From a checkpoint of a small transformer trained on Wikipedia: normalized queries and keys, paired heads.
Each number is 50 + 10 x the weight over its row's rms, rounded and kept within 0 to 99. Layers, rows and columns count from 0. The size before them is the row's rms in percent of the matrix's.

# layer 6 MLP gate, 448x160, rms 0.348, rows 52-78, columns 120-159
096:47 46 42 45 68 53 50 44 46 42 53 56 45 56 57 52 47 63 61 43 63 51 62 47 44 67 47 43 58 55 46 46 63 34 42 44 48 52 56 56
091:48 35 39 42 34 45 50 50 49 38 63 52 48 74 52 37 51 50 47 45 47 32 62 38 32 50 56 50 50 40 57 54 60 34 61 73 46 66 45 51
122:47 42 59 40 31 52 57 59 42 37 41 48 38 42 37 50 48 45 56 35 43 50 21 42 43 54 36 49 49 39 45 66 66 55 48 47 58 63 63 57
092:32 52 66 60 60 42 36 66 40 38 68 48 52 51 39 47 47 54 55 36 58 52 38 56 39 74 51 47 64 74 70 59 48 46 51 50 52 49 58 46
097:65 55 50 29 44 57 59 48 62 53 64 42 51 46 56 32 41 64 48 47 53 62 45 50 41 49 55 45 64 41 56 59 64 63 32 38 55 44 48 47
100:42 68 53 57 62 57 40 70 46 37 44 37 58 58 81 56 58 44 59 33 56 42 55 36 47 44 48 39 37 62 54 50 42 47 57 47 46 39 25 68
105:47 43 42 51 53 51 31 54 48 51 41 53 35 62 39 28 25 65 52 67 51 54 38 52 39 42 50 55 15 49 39 48 56 52 41 43 64 39 45 40
104:47 40 76 55 50 22 54 55 48 45 53 49 50 60 55 54 49 51 38 36 38 36 49 44 49 39 41 68 56 54 57 22 44 53 58 39 53 51 51 50
104:28 48 45 53 66 48 47 56 39 48 42 48 37 46 38 50 41 62 40 40 27 51 59 58 17 59 65 45 44 49 43 40 57 46 38 60 58 61 58 46
094:31 47 42 36 42 41 45 36 54 61 51 60 60 56 38 36 57 62 44 58 40 46 26 52 46 59 56 43 59 54 51 47 71 83 63 40 49 41 36 58
095:47 60 62 54 52 61 63 72 56 44 63 55 46 50 39 62 50 58 42 31 42 43 59 49 47 42 28 43 43 49 48 53 49 47 55 66 46 50 37 61
106:57 52 47 42 72 47 68 42 46 37 65 54 46 46 42 60 49 46 34 55 63 47 37 50 84 53 54 45 44 31 54 66 40 57 54 62 56 50 49 54
075:55 51 37 34 57 53 46 27 46 52 57 43 45 57 47 46 48 56 40 68 56 61 51 60 52 57 43 66 42 63 60 53 54 52 38 62 39 55 58 63
092:39 49 51 78 37 65 55 56 35 72 55 48 57 49 54 49 65 48 56 53 61 55 50 54 63 54 32 46 53 45 57 56 64 62 62 52 58 40 46 43
089:48 49 65 52 50 52 58 54 40 28 39 49 63 51 37 60 46 37 41 63 40 43 37 49 53 42 44 54 58 53 50 42 34 63 45 38 57 48 45 56
109:58 41 44 54 54 42 52 38 39 33 37 64 58 44 37 42 36 54 62 48 53 40 54 57 64 31 46 46 48 34 35 49 43 62 60 44 28 53 66 55
085:25 63 46 32 44 51 41 38 40 66 53 45 52 50 34 63 50 57 39 73 50 64 40 53 61 40 62 31 40 62 48 57 55 22 58 44 54 51 58 40
097:68 50 46 60 48 50 72 63 47 52 59 55 49 38 59 59 69 59 34 51 73 37 50 66 42 56 46 66 52 48 57 39 69 33 51 53 48 54 44 61
093:42 48 72 41 31 42 57 33 42 50 44 47 53 45 44 37 53 60 42 28 53 46 45 69 43 46 46 54 53 26 60 49 54 52 56 47 71 59 47 56
098:44 48 33 38 41 46 49 73 64 52 49 50 59 38 34 57 46 43 48 44 37 26 37 56 52 45 59 50 58 47 50 43 57 52 42 60 57 37 58 52
099:27 48 55 50 45 55 58 41 49 37 55 56 61 45 59 67 53 56 60 53 56 64 52 55 36 32 57 60 64 51 37 35 47 55 40 44 35 49 58 59
099:66 42 57 64 50 56 40 65 35 63 56 48 49 42 65 49 56 58 45 62 48 43 55 47 35 49 51 41 35 33 37 38 55 55 61 68 55 54 64 65
107:53 39 67 45 48 36 53 60 51 40 63 49 82 43 54 56 72 51 41 49 53 56 48 31 47 27 53 49 59 59 45 63 61 56 50 67 63 73 53 43
093:60 52 51 53 47 58 69 26 44 49 54 25 57 56 39 47 52 46 41 55 46 58 43 63 57 47 60 56 31 45 32 51 42 65 62 70 43 54 52 42
104:42 55 64 50 47 49 60 65 50 58 45 67 35 40 43 43 58 46 44 46 40 53 56 44 47 54 29 43 56 42 53 52 55 50 53 56 52 43 46 69
099:46 57 67 42 45 43 30 51 52 39 65 45 41 51 47 53 45 29 77 32 43 40 49 44 39 42 52 56 56 39 38 51 54 41 51 30 50 53 47 54
110:58 53 54 50 62 54 37 52 38 41 61 55 53 42 59 56 69 52 68 53 40 27 69 46 40 36 40 53 52 31 32 65 38 42 51 45 58 44 49 48
# layer 6 MLP up, 448x160, rms 0.34, rows 52-78, columns 120-159
097:58 46 42 53 47 50 42 67 35 40 53 49 67 41 38 41 59 56 31 65 42 33 54 49 34 49 70 53 71 44 52 50 54 42 51 48 57 44 58 41
106:43 38 60 51 44 48 60 45 48 42 52 53 58 53 58 51 39 49 48 52 51 46 57 66 53 45 55 52 44 53 33 51 47 58 45 52 51 45 47 27
111:39 68 28 50 59 69 45 54 47 51 62 62 35 52 45 51 36 41 52 59 58 17 51 55 58 72 48 63 51 39 41 30 44 53 58 55 60 46 67 43
097:40 44 68 34 50 48 61 61 53 46 72 58 63 45 40 47 38 58 46 37 22 43 38 67 56 61 60 63 34 68 53 41 41 57 39 61 56 42 43 55
096:46 58 49 37 50 41 39 47 55 45 48 43 46 35 49 45 57 48 58 59 50 53 49 56 52 50 59 29 36 55 43 55 51 50 53 63 32 68 57 57
097:43 52 46 44 61 68 36 54 53 49 60 62 46 56 53 50 48 44 35 56 46 55 60 63 65 44 61 53 40 43 53 45 37 49 59 58 35 58 50 52
101:46 53 59 47 58 45 38 54 47 62 48 52 48 34 37 56 47 56 58 42 61 35 61 42 58 63 35 39 60 67 40 56 33 56 52 48 45 52 54 61
111:64 45 38 66 38 56 65 50 44 39 44 70 43 59 59 38 48 38 52 63 52 47 61 46 52 49 35 39 61 35 52 57 44 67 51 47 58 62 48 61
100:64 41 41 51 55 54 45 43 57 68 71 54 45 44 56 50 56 61 59 58 32 72 52 48 37 48 48 71 54 39 63 51 51 41 34 61 61 45 62 40
101:52 55 52 44 48 44 65 39 63 59 60 47 48 44 44 41 41 59 54 56 56 53 33 49 52 42 58 48 58 34 45 76 39 61 65 46 58 40 47 45
107:58 71 48 41 40 66 30 43 39 57 54 39 51 46 36 48 46 59 55 53 49 20 49 60 62 31 49 49 46 59 59 54 50 49 61 54 68 56 46 46
111:50 59 69 48 57 42 56 38 52 55 47 37 47 66 54 46 40 56 30 66 40 62 35 57 56 53 70 52 55 32 40 62 38 52 36 49 49 50 44 51
082:49 62 63 64 53 40 53 57 40 51 56 53 60 63 54 68 65 60 42 67 45 49 52 53 69 42 61 62 74 56 48 39 46 48 51 49 61 45 69 43
099:48 37 56 40 45 44 61 39 53 61 57 52 51 64 31 60 58 52 50 41 52 31 36 41 50 47 51 47 45 59 46 57 48 46 39 50 72 57 56 49
089:59 41 45 63 63 50 50 47 61 62 49 70 63 50 44 62 50 56 70 62 54 52 59 63 46 39 41 55 59 36 47 45 55 62 62 54 53 26 47 42
112:55 36 32 49 63 62 52 52 63 42 64 52 51 39 52 27 62 53 44 64 57 53 62 47 55 59 38 64 55 64 45 57 38 33 37 33 38 54 45 53
091:61 57 47 68 41 50 58 37 52 62 62 44 49 49 73 52 42 37 49 43 50 35 52 49 57 61 50 53 64 44 49 51 45 54 61 66 73 55 43 53
092:53 66 47 48 49 56 46 46 63 35 55 45 51 56 64 59 48 36 70 48 46 67 39 47 65 68 53 60 34 68 31 65 49 52 49 58 40 43 35 47
102:58 61 47 39 43 35 54 47 64 43 49 47 52 65 46 51 53 68 63 45 46 53 60 63 52 56 46 56 37 44 56 47 47 56 64 47 39 35 53 47
095:45 38 50 48 27 58 65 41 36 68 27 72 36 74 64 51 57 54 54 57 53 51 40 51 49 47 60 49 37 51 63 42 52 54 50 61 54 68 55 59
097:36 53 39 63 47 63 61 57 64 44 47 59 44 37 45 47 59 63 50 47 40 36 46 35 55 47 64 59 45 50 52 46 47 45 46 64 48 38 63 51
105:61 49 45 70 41 44 27 73 46 58 57 38 56 51 54 43 53 64 58 34 61 58 48 48 47 41 43 46 57 33 57 41 58 40 48 60 62 45 63 55
107:45 41 54 41 45 52 62 57 58 44 50 48 72 51 53 57 52 35 49 39 48 56 47 49 48 37 47 51 53 46 56 61 74 65 50 60 68 62 47 57
089:48 40 39 49 47 36 41 45 64 46 47 47 45 62 48 52 31 62 50 26 58 66 39 41 32 60 43 38 43 49 56 49 54 38 42 45 56 48 49 64
102:38 45 55 59 45 47 66 31 34 47 60 49 45 38 57 52 36 38 42 46 32 51 67 50 39 66 59 65 51 53 44 54 43 49 58 69 57 31 56 48
103:52 26 41 45 41 51 61 38 48 64 52 63 61 31 66 59 54 46 48 59 31 53 53 53 54 56 55 53 47 39 51 47 48 38 39 44 51 40 62 64
100:34 54 62 52 46 52 72 63 34 57 50 54 61 38 45 58 64 53 49 55 53 60 34 49 36 44 48 47 60 48 65 53 63 44 51 41 53 54 54 64
# layer 6 MLP down (transposed), 448x160, rms 0.584, rows 52-78, columns 120-159
097:56 53 56 49 46 40 36 55 54 56 42 58 55 58 49 55 54 46 50 35 54 45 35 63 60 55 60 43 53 45 49 47 37 53 37 49 48 70 40 54
096:45 36 36 51 45 58 48 44 37 50 44 45 52 53 65 58 62 48 55 58 45 48 44 58 60 63 40 57 44 50 50 52 56 48 34 59 69 61 62 42
123:43 42 42 44 64 59 45 61 42 63 41 37 52 53 48 47 58 69 47 40 51 56 55 72 62 45 64 43 53 46 37 53 45 53 47 53 45 42 25 45
101:54 52 40 64 54 60 26 57 42 49 52 51 60 41 36 45 40 50 37 45 50 48 44 40 61 62 56 42 51 44 64 49 51 48 39 62 47 23 35 41
091:37 65 56 59 44 26 53 50 44 34 41 47 46 70 56 61 45 27 50 53 31 34 35 64 49 44 46 63 67 55 49 61 48 45 47 53 45 61 43 57
098:65 48 71 73 57 34 50 40 54 78 55 56 44 42 53 48 42 54 34 54 53 58 49 55 51 43 47 63 60 43 51 28 72 46 47 67 61 71 50 45
101:35 51 47 44 54 46 36 61 50 53 44 52 56 34 47 68 55 64 43 47 45 48 72 58 38 54 51 46 56 72 39 55 39 63 41 48 27 39 42 50
102:38 43 44 43 50 51 40 55 45 50 62 53 56 38 45 29 54 59 54 48 55 56 58 43 55 54 56 52 50 47 43 45 68 50 42 62 55 57 56 76
102:55 56 52 48 49 66 47 58 49 45 62 46 60 61 56 58 61 59 51 42 52 58 58 50 49 42 47 68 52 39 53 39 35 58 24 53 54 51 49 53
092:52 53 63 43 60 53 51 73 51 59 64 42 47 45 64 63 11 62 41 78 43 39 57 27 48 51 47 52 50 55 51 53 59 57 36 55 61 34 47 60
098:48 42 54 57 40 30 59 54 59 30 40 46 42 41 71 59 61 51 42 59 53 45 48 32 38 64 53 34 63 54 49 38 55 62 46 49 55 55 30 44
092:50 39 43 47 50 55 40 44 56 60 36 43 55 62 57 54 58 46 49 44 39 50 50 51 45 53 68 47 43 55 45 64 49 43 42 60 73 59 38 46
086:47 35 58 51 55 56 30 34 49 44 35 63 51 51 32 52 57 64 34 54 49 53 40 36 61 45 34 42 52 63 29 51 71 53 58 54 43 46 41 53
098:42 54 28 57 58 49 68 49 49 61 60 28 46 36 49 59 33 51 72 44 57 59 74 57 51 55 35 41 60 48 49 56 50 57 45 59 42 52 46 55
094:45 66 48 48 60 54 48 53 45 53 58 51 58 57 51 62 52 55 56 42 52 55 53 63 24 64 36 36 38 48 46 48 46 32 36 61 45 50 45 45
099:61 71 54 55 48 42 47 42 47 32 52 55 29 61 49 73 46 41 37 71 44 59 46 52 61 54 49 38 64 55 60 49 54 47 26 46 60 37 42 48
091:58 48 64 61 45 27 34 67 38 76 51 44 44 43 73 51 49 46 52 46 53 44 51 47 41 46 47 46 52 61 57 52 52 50 48 56 57 34 40 64
094:66 33 54 54 30 49 43 53 62 45 41 39 49 51 44 53 48 30 57 38 26 42 48 51 63 74 52 42 43 43 51 41 40 67 46 48 36 46 41 60
095:33 57 40 39 42 49 47 51 57 58 57 71 69 48 59 32 40 60 66 59 63 52 55 43 73 43 43 62 62 49 37 34 55 54 55 58 37 45 52 65
111:42 53 43 52 54 59 75 68 50 36 31 47 38 48 45 59 41 77 52 57 48 44 60 40 57 55 30 60 55 39 38 52 49 44 55 48 71 59 45 64
101:52 55 45 44 53 38 53 44 44 57 46 54 67 51 39 65 44 53 41 55 51 50 43 36 52 49 63 57 38 59 61 68 53 71 35 59 55 51 61 49
108:66 48 48 30 43 36 71 51 60 25 57 47 54 50 39 59 59 43 53 51 59 40 46 66 57 44 62 37 48 51 69 54 25 72 32 45 47 49 63 48
124:36 52 53 36 49 44 31 44 68 42 59 58 66 57 49 48 51 38 47 56 45 60 69 39 48 44 46 56 48 51 39 51 51 72 55 68 31 57 62 45
102:39 47 59 52 59 35 35 66 52 44 62 56 57 45 65 55 49 57 41 51 42 60 49 64 43 62 45 55 57 64 52 46 54 54 45 42 54 51 37 61
096:53 57 63 35 52 40 49 39 58 61 45 34 47 47 47 58 58 40 53 40 42 56 55 41 49 57 65 49 28 56 52 63 36 56 48 53 65 44 27 54
097:45 36 44 55 47 52 60 36 37 56 42 47 62 45 42 52 74 54 44 55 67 53 43 63 34 42 56 42 66 54 51 51 47 36 62 37 59 36 36 43
105:53 49 63 46 58 60 49 67 51 56 54 69 60 51 33 50 53 62 41 42 42 61 42 64 39 51 63 66 57 57 65 57 45 63 54 42 53 56 45 52